Weights of a small GPT-style language model, trained from scratch on English Wikipedia: tied embeddings, 345M tokens.
Each number is 500 + 40 x the weight over the matrix's rms, rounded and kept within 0 to 999. Layers, rows and columns count from 0. Numbers have three digits each.

# layer 16 MLP up, 896x224, rms 0.291, rows 422-453, columns 0-223
550458469475512505479485414419518508521520529453491524527506511435512490512492458637488538497545542567532529502474474506492547564438566533492488486533438475513499504485531501465509495512497526474491506480485445407515495509523492521544500486503476510535505422483579544505559569552483545516503466500474476560521481523511446502507535549440543454533432479513488483516508554513517514509486511437464387491462488500509455493463554519449574507489490486545443586605481542516445547495485507552475495488514486512510525496587499529443484503499544467490529551401533507493546485524534461545547461521524488463500506506500535516546510478547508502462525448490503563567466581501489531487531
455469512486493438529490504488474538539548538496494493512485470550448450479523493472459478468444549493501483536514462477490523475486462499513497470520502523554517504506475498529550489510427567492419468501475527499515462487479485504474555480461491497474533452482461484508461496526502489437523517503435531510513519503451582435494527478457451497452493514420519513484570465479566525500479434451491536462536457497516527493539532490455569482417499474491494502542540542466540523486487556457465533444445477487478565475492539490538510482468475536492479548517518496473445465496476478594492519447555486480536502472525437519553445484501506421459490496523484493471516583422476502510426
582517500469524566480544508489449453533491447540565512535509445489486482493523501496471444555433431532466523488453485472534475482501481474521498558525452486465504498486563440527525500488509447527475443498502468429602625421476465428510513523470528526496480506492474482495532439475476529514547508481461517555529456516510474513577470512472499463489485474536498533499448524547457517497495567560558450504494482526490445525436457419415537477577479500480419579505498512601478472570463502499512465510505515494532457525451495424475503526483501483518451515445505486471516521463493551484476546510513443510551504522412539517522501499526588495561566490557487493503497551551496490507483
464463515470520567429544494530423569462600529488562497537523527508492485524580490401511411484529490523495477478557503488464479423550527454493454477491498475472445474624439482420444512484516480521444536529495536492537512477545513476494543492514453513488473482568501551521496485488514512444522535456407450538486468472522427449532497447468488442503460514536489508420609553498466503463577454468478496507424553477556489570463533470481509428493567439469504505461542443501531513506474458483468531497441492442504547477511565462446501518482542450563517474513451532460574538451495455531513562499434434500472576415490469489494592502461520504493496537591455465492494464555587530487499
539466484441545522495528523546537502536507427489509559484444494452523522483548428533549509492445472575511451421464541489505539509518520557458461453512477488520478482465520431497532539470471455513497475459511503456533509471427505472492495528535430480491460525467529521495463437499556429500512526534575508447479458513470491506470487507487459451564509493454497424454571487430505516536488501518453574523525462504603503449463432464528578512476516483587487476483484509472502516532541538475475508476480450607471531522511621485584488578474470519525387491493511461516530527488516475519527536499549507503544510495514492470512477417479467547482477502503408491474472481496481542502537
491497478534557496542513502596517513552561495435495525506517456546505467490419501463535503475452500543482561509541528459579522508499486546481461529472483520441476568488468545514510471545437472462532540492467602497456495533499460544419516485520458511470485487561555478474511523498481543583517528473550503424524489534450513548496485501521564537522485501486562442443492409461589460487568560491462462522557555492507510506474503450528516516567551487487551487510509492539531508446519509555512509470491490506467515478498588459559589455494509418540489423509489521496480482524527548522438496501525385473599470550490494524593534563484549482511438489452457496491468595504484474462482
564505503480444479437532465546469565523508541466505505461558526505483545570449491481431458539534508550525569471462517476517451505529502546457518450455500497470519492536473552432452570544415560443495541511529510524472501523542578503511521418495555451461529515584553496569508531523496536547473465487437560542475543538542436481516543458623464468530544453513507508442450549554458451508475457491561428516512432554526463507516505587513484463479506537550435430492523430504492481455461505646570507560410495466481481526522521463584509479580543544492545538532451406539383505463531474466520473540465541542526554486453426464533419525425388541434542504523440483442486473574528491462391
528489486529480491510536497548512542503478488483523465560478532499541536564551537460494490520429402530523411541532536502461468506504493478498505536472476496493535567493513504484462531501487512504443464499547504563546522594478508556467488503498505530418536554439505499463569462489468528508497481526570489490576554530500535538507488504488467484515504391543517450531497478504536494513542472515475531514428510526525468499478529497454538472526532502530494505481554444609504433425492554524568434464399453424528519469499561479452480494510513493580504454578545562449463554522542500480525468389417502446448490483439475492442512507467572488534467502488577509509396554547415528541528
470439455463514540411489520473531551467542531415510566466566513510423516514495545517491474577528517551503385457530526477550538489543551440450517524484438547549461520477467521510476562528475557464520534473498486498520456525500545422510513478560482479451618458466550404520563521544507469471496509477525516505486465454474474453487511499458476484495514542539520410575482490473514492461541498559470511525531501526496500556422438490555521534558542425487520568468555499504444460516487539555474490516448506414532463501480507502440537541531506492558489545584500469523475456535411510530496470494493508482498448518471491543500498468409488493497539483505450534533510446493494492556514
529510500478522511498578516483520599523553565467427528480502508401524498530457485472509451469439510490477477479490525493543509509470500479488466500494517562522454468438507507505504501502578462494496523508523520507476543466468475570459510467529459467494445500463459460518454471469540488478495470545553495474554599518508551498505461440507568519518501490541538541502539602488466436495488532467433495540420557473561503500440532540459478480505474464548552581544513497506452448548485455470570500492511519456477535464535510508474531547518495476432501462530518405425559469539476503486510574521543516488515461467509475520540467413394491481521441494548531469487539491514485564480440
445521522530481485499452540462462551534544553492513453497437550454474512571436513514505445549498544544478575473473518499478540538469555512504494541535527541482534502487514496592508482467490494494480523580430596485512568525557580429420514543529456508506490487527490505535557500519467532480516507552529440493517463522513537540391532555528497530546510508452508535502463570505503483521538528554544537438547528403407532484501491486423561504588451511468535560551527551501576542513458514460537585459436472460520524576442517500481503500428470523483511506515514497498514497488466440578534536577471550489514512462499457501451519431462500458512514525526435488444524494447500542472467
497501485515483541528510482489503480464452522509509534529514491498515462478527477589540490536506432464479501441445527516472518500536521547435502520485535501503519379505512502502494555470516517489586489500510510531491547502509496541476569496473477534535482578478513499507522460532574560526457526469531510554561507576504499494551517500486471526521550490553486483515501533469405461523549566540379494496480455438503539527559513507524479540541476526587577564515533476513491428474453506546528524496583538545504474541471573463490470570507494574569488540514452527483432476422567484495422570473399477560472542476413459415543566565508473555532547529517524474502496528530515519544534
459499466513451515534483537539492566526502484494486434488476418501459510444481496491544427451527484518465569532536499449582475537552489492512474539455514491562446519515465470451477525510467550498476552528502477486534460467520487501486548447504507487509487535573563485565480591513468500526501493507511502523481550531525501440489496464562505539534536537488448529485465453500385521546527535454515529504607510515408550442440532544487567504508512514517501473559552473490544503530515539538464537511533523507531484540471476438529514557544539480499506426538479578453503456518487470428524442478514596524600484500467497565459496517490478539530562559514543500496597539392496478423458
544492520534452514526494492505499517579510552501542525537525476479457470515504516506496472475512415570480513540454442501464479499484615479534487488516541499485495411507522493552478468528448496532499487573506438542534534434497450553458542527508428477545391459448540558463546507464504532425542492522473524491496453509462498471543465456521526528469512624495477482495529543442578492506488521465572445474455483573419485522510505560521523467588474501502469565553507577478472447426502550490479540464526522488437525550552425475506460515492499532518560506505532464539483498449525468492452542499540511461528508471408495458488446549522495463495477441517497512519562528523496480518516
537492505495458506460530465509524500501512484442480515497543503456488532485450512466418517497438489461521439522511428526484441477476482474472493559532532513509525528502469547572527488517406492516475527538517496474464522481495503443501521488482530544597496500554488481507530506475521446515517480537432452452528454582513443505499490520531480469499480520466457483513497436510465480450436462486494499511501517480468514523526487477527432469522489451532507441463525521515543504475414504469522528473446469496523544497476500470501504484482428525488452547533466512486500552485450450484459485473510452406541590543496516501483470458558464560514553457507514514505490538474472520488492
468500514485487446597455464565503493599515518492521506463470577509491543543489483515449496535541475594515479478497492518470501507480578423481499448480516504478472507480555503489544519400497508455516541521447496466505388416491517467556505553492443549481540531509533472521534475453512578514495457496458482522421515532476508531513483499542539531495518519528459426573541478547557507470488494446511461549399461505503583485524544580488517498449483522578503472487504576584572502454569536473468537536496514579478518459503441573470478558556464524407497496435518548477509410461515426578559509482529545526418519526489520486468502467470482470566502467468520421542458520484441474534515
526499434522524440492526495489457463466536596439530462504486458519506447463537482486438442572407502550534559518483539503568525478522517471493500433488449514483589422500515526490545527462503531473470543600458478500542487509538452545503520512538487486511551538513478518487577530494529550451583571529484496457463554490484484555557527500448505580481498486547523505418461532501496569445461515508480448484496510454573531469530467543483510467527527536478583483495423484542516547556533495530440486495497508535572534553514478545501448445562544539489410490452460493458503495495471490581553545485552507571520499517464495552437467523583516512490431576438551525580426519490503383465486
528567484555455539495498548513569497450506399499488454466515539424471499508464476442561537445620521466440452540517553517516528493510543438433482478474512475526470465562475584493461481483437493455435546472477471513508541464587441587421545521446545563475570518535513518436494554513574552573459521560469518471454496484477538556416448516560472500550499508519448525452500564427504527529483529517515544498455462487427544560550459464519458508449515568510518480551528477529449443489491545520567525523525507546466546500598534451566472500556538549517523562529424530434539401473426461498481582536499465580558477599446476479498489521439423551509453478493554516540496560516521471522501
559563469529611493532489521526450528534460498470496422552496423516549517514455478537437470501541488515435521500453502516489483486471484551477534545509469495463441578504485433503521569527486590608436485507423496485481544505571522452514438521570583538461564507439551513507453466541482501497554505542595553495555520501495500521483491504540478502463505466489565482536512564522493482457442517538490458490512532524529447472457519571516481529525501523492602496500468557518540516541399400550488452488499440495510551506540484465443449454562539592557501538551494471558546486477548450514529464481481604531500510470477492485510522481543565466577466482426519521570555501555491487516541
525522523514497510459556471549506432471529558481509476568476496551485516520552499502594535532487557550548509507525503494498469482503482511464476528468506507522465470476441528499536503428491465522530506486429491449523429481480517507560479514466566608478388466523495574530498491497463447510532555506448459477513488516525570553486510530428493528530497440477493476505454466560535544522472516545498525545492440361536515451478511552447540464492491491494488475500476502486535427491493487482490503506519512555566490533458539526466560492547475465511501548560544428517531429495483465502553556402500545484450514517472554509570451449390564509574450537529503472484511577456523414520484
547523475445469462471586517462414506469564494509509518450483471411549507546509489491437498490521477545482446481529508513490481549455541508516508491463597532575484495434482534450427533423483514478563559517509526485515486539505483478500512526544522517449544499535484523476492481537487550526491486553513473478444547438526416530506511469584479462517563519499488479452509495527517558494537408484416526504540520606590520531485457495534502481519454529533482470487509514501443444562517483534542412501490489519489524495513483537470424487472441499412572489580453541456427529514494415473573471509574499580516546499501530503553487498544574504445446588518458459466478488448522470464463
454500521478586500478459495455569451521488462551457501516524544466518474493491496523496464445436476434396591496337488507529540474499551471496435498492499532444467556446502544502457495437494506574494602565457469493513529524504569495503519521499491519451466387458445427583492453453482524525473520537474450565563501521570535482436492498533529569447398451511533492519479519557475481468598510496462534433497515501442413511572498473499486510519534474528455506538529484422499469417452484504461526426536527467511547497514486513534529446515434523510481459514502438529517490498573508514533532482436510521548502479518448519525506477485440474460522424512487559533524572586573458535513
559468429410512532475517498552545510516594544535480433501551427465454510499503462520534458522496529519434492500552560493552541491610504467503539463508514525505480548554446598478454484550468460538413508476570591518453498511509530457467536475455477554465527473453513523510500494473484500548519495523430467432537434461445510492515479478510467408544463610517481539595546490482486499529495512451531505505472579554509448549506490508566503483539524458464513465528452507510538523502436457527534499532462489458492411554474480465490480470490539527544544494527518562533466534480471510491437463496479437509439484455473444497509472541555476589487514503519529496584529514464457458554514
536545510454516550474492488504468476503526492511503449482539527468482523494462493593517487442477444531484496471561525461473470454523541444478471594435519550424556527504533552589531508501522489455485531439455445503493484554498489491543507545559507524461507527585514495525526586498508390456505497564444538431520398530499467492533500498506430476492469453501565448535539467565557501503449428438499507491508494488493522530453473461487509516529451436529538502477527496485484502474421483420487511520461464456481421518530548557510460491564556546474480540507501563433512531520462487492486466481513384529553519542535408491555439475487506478490474481481553463549502532475533555551509
504470527478518567502483476500547483520606515553447485475491482496538553520485485564469562465516552551454489502443497497498490532474469555523441389522503454472541539429491470493502500505512550495471487526431568523597483450516420566521499545457475516525402467504537434487456437512505514526496568519483516478470419476504497504482514491502478447517454490480535515545486436512511449450475512584458522532528401433395518495545461441463523516523494541623425526464548533516498510457411493482525532530492463545508468509482526396489503440486512545462490435563474464535501479498466561536512485472497454530448485462445490501447523542426518539574585504532481466498476478484498415570475
525539469525457461529504511486477471567456463515451465530503472446454507452545429536429585562491445459470514458371491533538527547505497512498497567533580470532493432479504501558505466406503503479484437494474512492464481545493537564510550418508507458512509462543580417475524525512507446570482446452483528449433484496470445522473450526490497533483478526497579500509583540543568428519513547503473487487522544459470444530476547404573462474467503524466417486413439509537553497425493507497563415547497471440553527539515557534597501470419533504518519448459530473462443525459499511404467520492531494441447482480442433484502484558531481489575479454486509537443512512509456480482398
452520421523432472483539507499499475553489591481435433501469474509479517572524437514542561522420494473521545560489493523543537517510552422501542564443522487461561484507551511472519570455479487555421561537454514454482447541549462429485471535481471513540479518442491501514487546484502464484518467535527464477529463566503436547487497511475527424538564463472558475475450563470493484576442548490503475533446506519505567506479504522536446546486520463547586521505449505517505478480500528526481517510553492439480487502409442518416477527476514464540474536575513440467519501474549508494432480422501389506535500615561488493467483447559550529530530464585549497494534499423422457489580
521444515460490499466577459465438470417495474521512588506526486542524496498516458507510475531547511490470509590466525516553476450545443498486465481535472499521570469542492545527517518548496526579518442591460510544460494444483469571510523470483482423493536485479444522532570521548504478480548567555526508581470458516564525490507510522565524610535504506516463493522574535494484504470494466509465524517579438515506515517479504504487498575387489500485417494543523503431484479496492480513539505499515485474442456505504493524536585485462518571499509470506386427555418497470438488480487523525547452511509472514501548536488502505484501518477488565494504456505493410535417440532443
480489476360486504422612530468570491518448472497477400572515515466516487528519476470452523510502448469451469475486452512459434503486489461469515501487510438521487471536554521512472501545534526458409516499455483474504459541505477558469459569510451596516556512453494507435481610566492523520491464400538545594432498512489568487577517532501568536439517455554537525551472584462518492524563568495484542524463517556463468541410480524459449493513517526488514505505524484563535383451610511548484468514515507491485478572489526525488480528419487529476480545518572508488522473475468487542467555464454490525494499451463543455455507527515542476501590459546487456509527470518438501592513
530510488453499466482533526486542447467511531530491505509515460452490564472480496551485469460540505344428504520454508494493485551540509525543490506495461480462555515484459582451478589558559512510467504462454511492519532538531441523501447482519455518426512522519561511441571552438514599425497508528505504442448538436557458490414580531495556517516480454531417525479495528459547496512468572515497545497546514543497571470509497472477504527504451517477471518501478502525491444558490544519549544476484521458554481493462557410476574483561488532446525470482499441475466532515482468540444449504488451473499523516523467512478448483510412520486543490534519505474454505467512451525501
472481503449480446508519466576564587538520531510498521503572504527510458514509494475481502484556467524525518528474493469509483515448477484564502556477570474474406451471517474563522505459469445608502501519497465499498532524463526572510479559537434567517523581519411536508508519480505470564501525564510408497481438557465502539485549472507484508485528476440483567489450506558492555402487482554488501499563538508451519508530466527476523477503554511487455552487567468566506456545481489516523555508468544452497520490462528490420494502490540594504561470490473457512486492525564533570424528497513486520478472457522466541460517557443452532503495521464468540503461563452525519511554
519427586475522586461527521512517440506477508481548501516476501510544469527519502533448436476396509508485534500506484486475586534411567545517489541518491437524514572532501538484553504537437459524476483522503417583493579505567510447486534483421488503569573494511482463421533502470548493530509532549525525498474489470489495441502511553511525511545488529525510536528474486527530472519478440509523527483519436533550456591517467537476573469515485468549460528477450412480511498451488446516464449479486541519517537488498536584523434487427507551594481506560518514390551538487488467555539463464489500581505536505500484483524595459525507527536512419529492599498533543585560594559435
# layer 16 MLP down (transposed), 896x224, rms 0.312, rows 422-452, columns 0-223
424465431512536450479560463529518496517632501567585491470486513523447473483543554497430575501510522469527483491513560550523457532458532488503593546599469513474512480470479528472502489419566465455487522510508499509471426543469486503421477477524506492515500485556513532528462482456527576557515479560468460428525488498479530494479490543533506515556493546511500508444540520538432510500495537532518514524504504510417490581523427523519540478564484433451497512514510530468512530451555555523524544470522447463545533501493486519498491515504487462521533437436516514538528500483453512508581528448503462511410521510497501517516477451554501537509563555524453499540478541462472482476491
522467542447504485467516493512473473541491530434512494527530484432515486444459545480469522447482461569552489460474463463487470550505501509473477518495405527531497495485467529413499469516474537482455478502550487460503481504452501483508504447528489431503477511473453568523493486495513531440502499461520456514534511504481506475454492508476474504501477503495509478476460416495525506525518499502474526486494482486532535482464443507520506469517439523558507451545553416458524543454567541523456530449509540500426568517480505478482478425518555532477416496542468462500468529451518516443508438476521519573475538495493458484505499476510521484491535512468517557540514425420506468476451
565517473489470438437482487501463517520592513487469542484499578459478537505550501461483453509526471494468483532437513457515460592506466449487513504566492555457465464433489505505487488469529531500536520492493458500522480428492558528494525454523436482499505477466527504472533545519512493483512503449511510480492508511548489474444496488550505482540483469516513495498517466467386500481504556461473458436499550527554441440517506517570522498482471484525477480488465491455467552516563546499506476534518523465442487539493480557526588588471495458471549476515544588507479428469498488546445521454526517549512593522499528459572448452428469528395455494432500491528545514508584473473613
507530513552488537459523448527475476456502446433524516568505600443477498461480504535464568505527513484543453471492457497537558487526496498503551477497487526486483503408561460535427527513504503490493462485503474585544538516456502552476536445550453497507468483469508521448501446539501492433538596527453519509522535511471464459499497566495527505469549430557488546548500557439523468474504349494537488447516513457535493512537458444496511477479453472539568552530510464490516502451468455465507506554511515494522521514542542436513537436556495562477497520505490514478454519449563479499539430458489531478603491501546436538540483534488528514494473486483497581505547522575497513542557
449478490551472548482418448508526566537515449515464400554460538488545478495560549498485479518484478489433582473506484504526505546491509434496543487529548503467498524499496519542549618451466512456504538492447506536529449533527466515489465535420547447606569524520505540485507488515480527481440491451484542530495535510446539466505486499484543511496452532503458429422518447561548496508473507482585507503512501455505437507518502469454481461469520514599614517452492491498523472489469542444505562508481487496494529462492452521475490494466503501539532422486481511562484529410577497399547475516520519507486502478508508513512502527466546515478489468569584549467494518635528510502569
463451498505528540472555514525492461485464567502540549444449512471467438520520511486446442492467495576508575437453521479541487532446501505468507518477462461482540541516545466454507553476511501504517444528454492457536465524526526521538534516524438551453513502508493491567614504535565489483534531467450544515505439500519525484495441545499467499509474581424532513522461483500492496449476482495509468458483502551484515466536484526475556530522448516497481518435502558515457489545526588447523461510473491516503474525431523535482504545473494511508506457498542507489515476475437442622518459492570509565496553474517511425488482477512454409519552459465476598500520428516445460523459
502578477456564402508532522497460504526513549402531519432499532462509431533536549493509531535496471460493480441470480560501526512531513527536547550537504478525496503511527551509521502492443508537562481546516485485454522519488466519548419502522535452480409532487472478479492480442450475472468521502593526495508542493486516578515422509545532524466508505492514473499477397506535428522427485499566454454464410508471473512534512416493518495543488561542531393552495439470492435506445478492539533513514539519453502525423551505542499479448524512577507515495482485524539486445498493559432452489475545502472399478555525486580601550409476446464535503588461448484501516531544491488499
536435552516573444527539475523561522490477512479567470560559510435478514430496487540535529485473499500521548514514480559443509420506483506541469511460478481500487471538544412421590627503483482524442485502518497461553508513464552469514557529447495558514552470441508537512512497496458540480483509519582493484505482504444495520436535532545438462554473456473515460483494550574520567531532555537471474537541488502511457519492469497503494479535580476532535487460478397532459564427525528434520557457533485539511533489478539488577528513484431457524509505511490512458473558494556536558538503422516507444534476445429522493435473531476546490483474461457552530405501499513522378464552
526565458480485469538513520430525532581575545444564523483529532544535478539508506491543466537501539481423429547524506539466490425480479474532505491510464480507467548528445437539453468591512517535494531546494452474519578504508502502560439407537561436449523489502483564473484490465534499474479414453451479523524537456499522538438452550480501499464449524529587450587491471527541470547514510502598499482505481552361517542466458472529552543550508516483534494464571444455515491529431470476458458497514526441451502525491476546449512533462538500449528459488545462474476439527472532533499507429587507467498532494500518513484546469516431473510509534495501518503513433515490508508534
492484475452536524527527520467461502481511499477576502578532492515484549556448473522449550570530492516519448527468456485567557502541528498532530491543546463516549468525449441490402526472484492538500447440516532548522558531530478474489527496544537539531527462424595528503460468533565491513505477478549484470395460422533472524451519435480505528469498576484508514514517534476511577517550488468502414499522495540528518500450531552485556536511516532536487527521564508465486540442438454537474478487515410540494476537483527520528513502506479446547544513481485451491425549508554479488487513556512453480495484440487497432508484512529488492527482495444516501476555511502493513496547
543499519436482544380483558506521472423531460508565506431538521411463562545482516485472476442483487463481497523498547477523515531443456466513546498494456557558494571557392603495499516515545494502585539498450406492518517547467505478485542560474568436487523526490521562451435530576524491548450455492533525479497494493510538437532483494510491510496541476491421530523527488508507510533546480464487517523552498528504388479488495530502552451521538534500455429434508509454500434515421498477456480529522463489471521549525528458493557459506491565551550533430494501521519498477486560460484515479494491434521479545519474492551451529476471491451557455575461500612449517444521528479548
516483561530425456509508533505528491563397492454479555490541490470507418592487470476560547540446461542483503476500488508518483482417469474479538422560526512484478544460451493461514430505542529556518519520459470462591581462457449535516541474448422466533441510532561558533560519586425494493467471454523473485567562512535453523492528471537448498453508499493517547561461470492525574545473481483513520425541501520551504433556485534458551459538491549449454522524461501517579451495551480541493566464552422503484494488534431470559460492551537501469594537495486526513471483426513534519514518503487510456510534513450524504501515457617491546526352591570513531587505475561504493420488
458490502451467417529517506430439469551556421548552503497570498506473521475496515529431481510486491547493478527561502490432487509484488472490477491487529487511467468537462534454542478475524464497460535536471563532507514514487520554512554511548558485497577465498484499420501509449464473522545550452503467482466444475529531529480423481498466452537478502471473532490564493465505517493485528594503485530410446472560509509517501576457588563473514452516502524545519541481501507515490464540523525490529528531419518531603505502479536507474458496525526527449506558530399511522518443488491467454509459478496437529416443518474519479516551429481409528539417476508508515547520507512514
502512502515492431494447576486476535517488418461433478483483523483467542455442485492530456495540542472461428466490517550509494461384487562518565542482528528487438475394513490419467550429425459519482525451442514530471474450453517478504441532516424489495502437554503488495476449510494513486458494469500480577510575452578538447500505448440545529477567528537488500473484535504507484509530528457517578471509436489518470494504572407586515488497464438482486486568474498501499549514491499430555572565433507478426537515427506488509491520524531515490506451538523497548549468510539496464581402508440496475491491558528515481568497478512565518547550460514544501578490544483428450467514
459509475444527446437484558451492528514535466443478476466510536502463509498550498529441483520477495501503510518485522453522443496477458500458512519530500557534457458475492534435472462485444506533481506486502497470513478438457467453493453491534499456521481494512494499527457474521486555498467483425453510472574511464501460462463521479519509462562547480538577503500494501443504536539459504486532520557513505491567540478501522493494482452464538519466503488561484494494524502509513554507485457486529520499437452488505492519456451487484500510512513475495500519483478505497426502460493531473505584525468538544532468516494524528513476518495539512504444495508522443538520455570460
446478519543493550603578496453499499496497485475515505404497518464535519487582505579513522447468504524472537527439527426575574502472516493512538465437480501526503448506540463530505553454511474481525488498484428509511486502522423554433439535454530503504505410542408517517539501484493518465543509566496464474516453472505483518540468510405585512533485455480530485530490472501451494460509499465467520525478391476529472496519602459471434485521532547528441482564483510490487533465572489514453544463473481467516478484481575563526465438517494541467476493485546452577561423506475463546485448462517503456536505551597486511533562475488466546459494415504500481517557489528448522499554
568482533498576459503522585459524555512538564451529511563522599511520486521481426549465471532470485470522494537447578449529487525429572454453508447553481537538493447499471545434539514466523456594422525483456513485437557442493506474521502476493503476481474527506497553462421463476520529427568470454506501509528626456527460527519485475486445482490509480521580495495442509544417533448525513537499577530498442451523532520569485425503530489521509551523587473515457548600569485464528446482525549448538473470539515532492508505482501544493626534490496510516516474480493509505521498528452525553558545521524449483556478497467475613505486471515486477480489528528469434537509497481437
417480585483394481504528493554496472572423533460447546464534426427536512567506486480510511577551525508524493554565514539518447510489521443507515574581493505474505473581531415601497480544462410455409563418449518519451490461470451548574535529494507399515558569491451565517515447544485448494531593484539475569449486484456580498488462515504555495563441455569465556512537435449426549500455486530559635585446445522508470536476496526441550468487513499475447464564455454506533511501454551548496503541639480551552402453541467556445455483439490572556456508499439503551504510506459544482573422462528553479588454581502434548439468483458442467533542484531573481525529520540403469519454
565404494529506531456468531516476468510493491543434480432534532525550528494486502515470520517421565531579450533533558554562462555521512526455437505484520553480564537447483540548474435511545495404545431443527494556537502498450585537506496433466560514473440479514526509607569431513511504518514511463570509533481545483419519452492533462474529467505467510475456496470543515422543524498506455482494436427479528448474485476443537506580481437528618514474481551533515507605563482466511566514486466530496528427463473564473502493487513495499536518494502549446551442561528560536445487525445517507453521522454517527538483556483482493494514479490521476435456477495525503559542466472517
536467518538519485435488524565501510500506508523408488511417474549592520587461448570550530467519491433451508492535441438497541536461607538435540521492409525467607504500457527513592491458595569471566552547454548460475500502517498477509462454479514447535508572462498419521516510475460469410487529527482525482457451485545540487512427534536492547513520525557470476523583491469573525513526542491486489453535508542523537519489495475508524536479555500470414515518510436462577508574451523500484536556480463460532515465422513507490448527461525548393512507529498526478560484560451558501456529510510541510496496471520547540506541474539539559469460498469525568513483506489503436538463
443521544546522546504537470481461477538510480548457512503529536527493569478498529540534524504489463470443458462484535508484509521483521534498552520435518440562484454423571453495535482573555440510657532501571482525530495483523502555466568459492473542441519619523425545502537507448479537508488460510493491505460490460523511468464561574501497481478498532513481412460472579494496461535477498466512499526466537518533551508492448595416534545552541513480476526473499556501492446602520497498483549522455459545515520460524561514520523433469577372432547524525469463488477444474508518539482423543560504393479509413441586572465504527527482524494488525498532489494515537481530541522475
501509539518482437522529532497559470520603465463555468456511530457559505538470546470614498533415459479526514550499526521491491451493479498487480522488505502538459537554476528544510467563511541405476425449500456459487503528621445472446486488523532481458506519486558537503425532521540504563483497501467513452491485506511484525547450516515531491491520472500428500509487503527506479500470494504504464556521511452545526512502508462505531503439465467468538520520532454557417457496512512424482531435456480543509463480504514530486508483496521476569480481348533503505503551500448444525506536474473464485463502616539555504461496450450485470552491526507545523522479536461473529467503
520485594506501505521544523502519508409560580546530440433452470469524466522523517460467501489531543500528449500379454468497506484495514539514540562567519545490481517478471554469597494458484556498545550516405496464512539475414504453489464543528428515539508540494548452470476497474508532523513425494609458541532561492485570564512571498564493554501508493493396482505553463484517450428484540474493427500456516508463514500526524570512501548456529522490510524483546482481537450481417463530489481516499539441466494514483492470536481469466499425495533473509517538513487509496515414505519554555496528507550519474505539550526470508415506480427512504534462489521493469430572476526487
485464558545513560550539456536504494493525495631514480554505484554527525470505570511473508555511493548493456510554487559509519507513492530448470509531509499450427527512505527513427508510541498545478460544546481431479492476449493502495566516476524476561519457516544495460392546486475446494564475503465424470457499479564514544470485509485464477469557495493491481586461516446521466549486473524531490453448526476493478489541476425583465463555487612475416496584526558494437550503464523591505553480468476517512487534478475505512512495561472538457520534463504524504513475536511515509528524533542524498495479468380505474431486467499502476497549460502505487477514431546544546506520
485461461582496507465561456493464503466515510565474534475516512478486549473574460505557504528570473542440539470510534500465474520563419489456468511525484447510483526432523572541379446503521512563559533511505516456528588461434453501539474448500562579482406503551475576509523534536557469500485519502460457495539473489587490512482505527439471528537598562495518492526501515538440510520451443514492541458518552463456497489470476498461551465554473571469453505485473529512515480483584578492447529433483492485517570554474525541482564541491483499551509559527533474531481417512453444565481544460496502567560543513520511430457525461496485447538439517485525451508469526503555534501555
493530521542511495464480498512438472534532559469520547463472553462416536452478481529489489520487520499486481487484444439494576577481474511507407574481563557391490448486442525532573615426462507540547526393536471459521526502450429486509507490504513440504548549442500525510479537542425463484490503532489559448531439543436585440507446499481404561535513489503479457442550450548463446483516513547517467479560433516470494499441529439454579511511431495528477521535460553438510449474419514464505438492475491414542555517462536618529562498444488516490545474408447521491526466528509553470443486449572536538445519496553507502446565546523517516438474469483570465533559604471465496482584
559487452469511499509538519469487444484536431495563426549512461503496557477570508499494532537529442489498474448422448479442469484501496590507465523433509419533455446456526473490445444473461393467526533554460483463487509474492524562521437548511562512522512573531527485466506506478533465540538486504536565545518457500478550493436450517507410490517493515518517515597433531493533470468521583553578518452530501520482542462551539451424467504506460483490482512573503445509437473524429485456447517497534499532495453563544591464526532535524481591501540436463445506467494508527465470438501467575476495503546510511506469470492539512549482427553586522476538530487537591460469527475488
523537491487521492473440477527522518537504532608483532503456549438473565506505462563487457405462540436466588447479524576560527492479484491446527519528558599450516562507491528547506503571526494498477533501487457483441402523513450515499497479471582466494536510444569526484439422438501494489493491540503473462586404458517510495514477548500535477493550566383567522496415487488526573525534546504448484506492487528468472570500494513459486425497532553465514472489486540536550460493434458487485500471506444462503529411466525503548443550534498506513416487568495500506453512524538532531470465513534577502499477464523409478476468521448498543511563549515522449480485520563512485538573
499508483504525502457524573528428416516483514553452510434469552487524493470408508394457534529609500493512565518415495532497529483478477582481529524504534470450478433479562543545511558502466483469597446517492463584521510457491538525478617464441568498497521462523449496462548503589524503541519520522407518509513566481496495567500488563574510564469606463465600486535588457526474484600509538498465528550524528524497510523467499489601499531418497502480556483494496482537484492406523445495534512457472473516529428579504456535547470484525565438476467546453524477483557444491447550564479502535538432571528477416502483476584561491524448542520462394470483411491566492535578518428460
485506529532506550380521500461542507532499402514482518427490498510463500436421486443507575430424532548501535488507494474472490382460517507486473434463561488548550495520524478464495457566506454481528509491532547502499550501471443467449531437511496519486467476536489439523465459549526488462523530511516490473521563431466472529490456512531530450475506501486550486496476430526524512526524571547516497574449492574483547467571507533471477538493492491556458492475422498489491496575547487518462498571524491462498535399463452523492426451488483478454438491500545505559524504496599444449519443498397474436549539423573474451484474555466498514477497527530494506538539532472454528483523
558464528478554474471483524514580501528490534453536456534475568491460486484470554526478600477485530571531504488524552520472456527536541590571517563516448491533482544569478443509560440535581487487546402505573562458445531496547515497484518582454465484441597525518486604459446490541527396445505584544526494450496510512463448396498566528506473464517503482579503504500480468414495456479480510485533479544530555499486439579467499476457481541481539528532459516493519449480506476529487478543602467528431518480555526440507486517534529439450473507470555546567468484468495465499460482404548474497445483455517544528478510480477516413507535432419489463504461404462472464520506523473484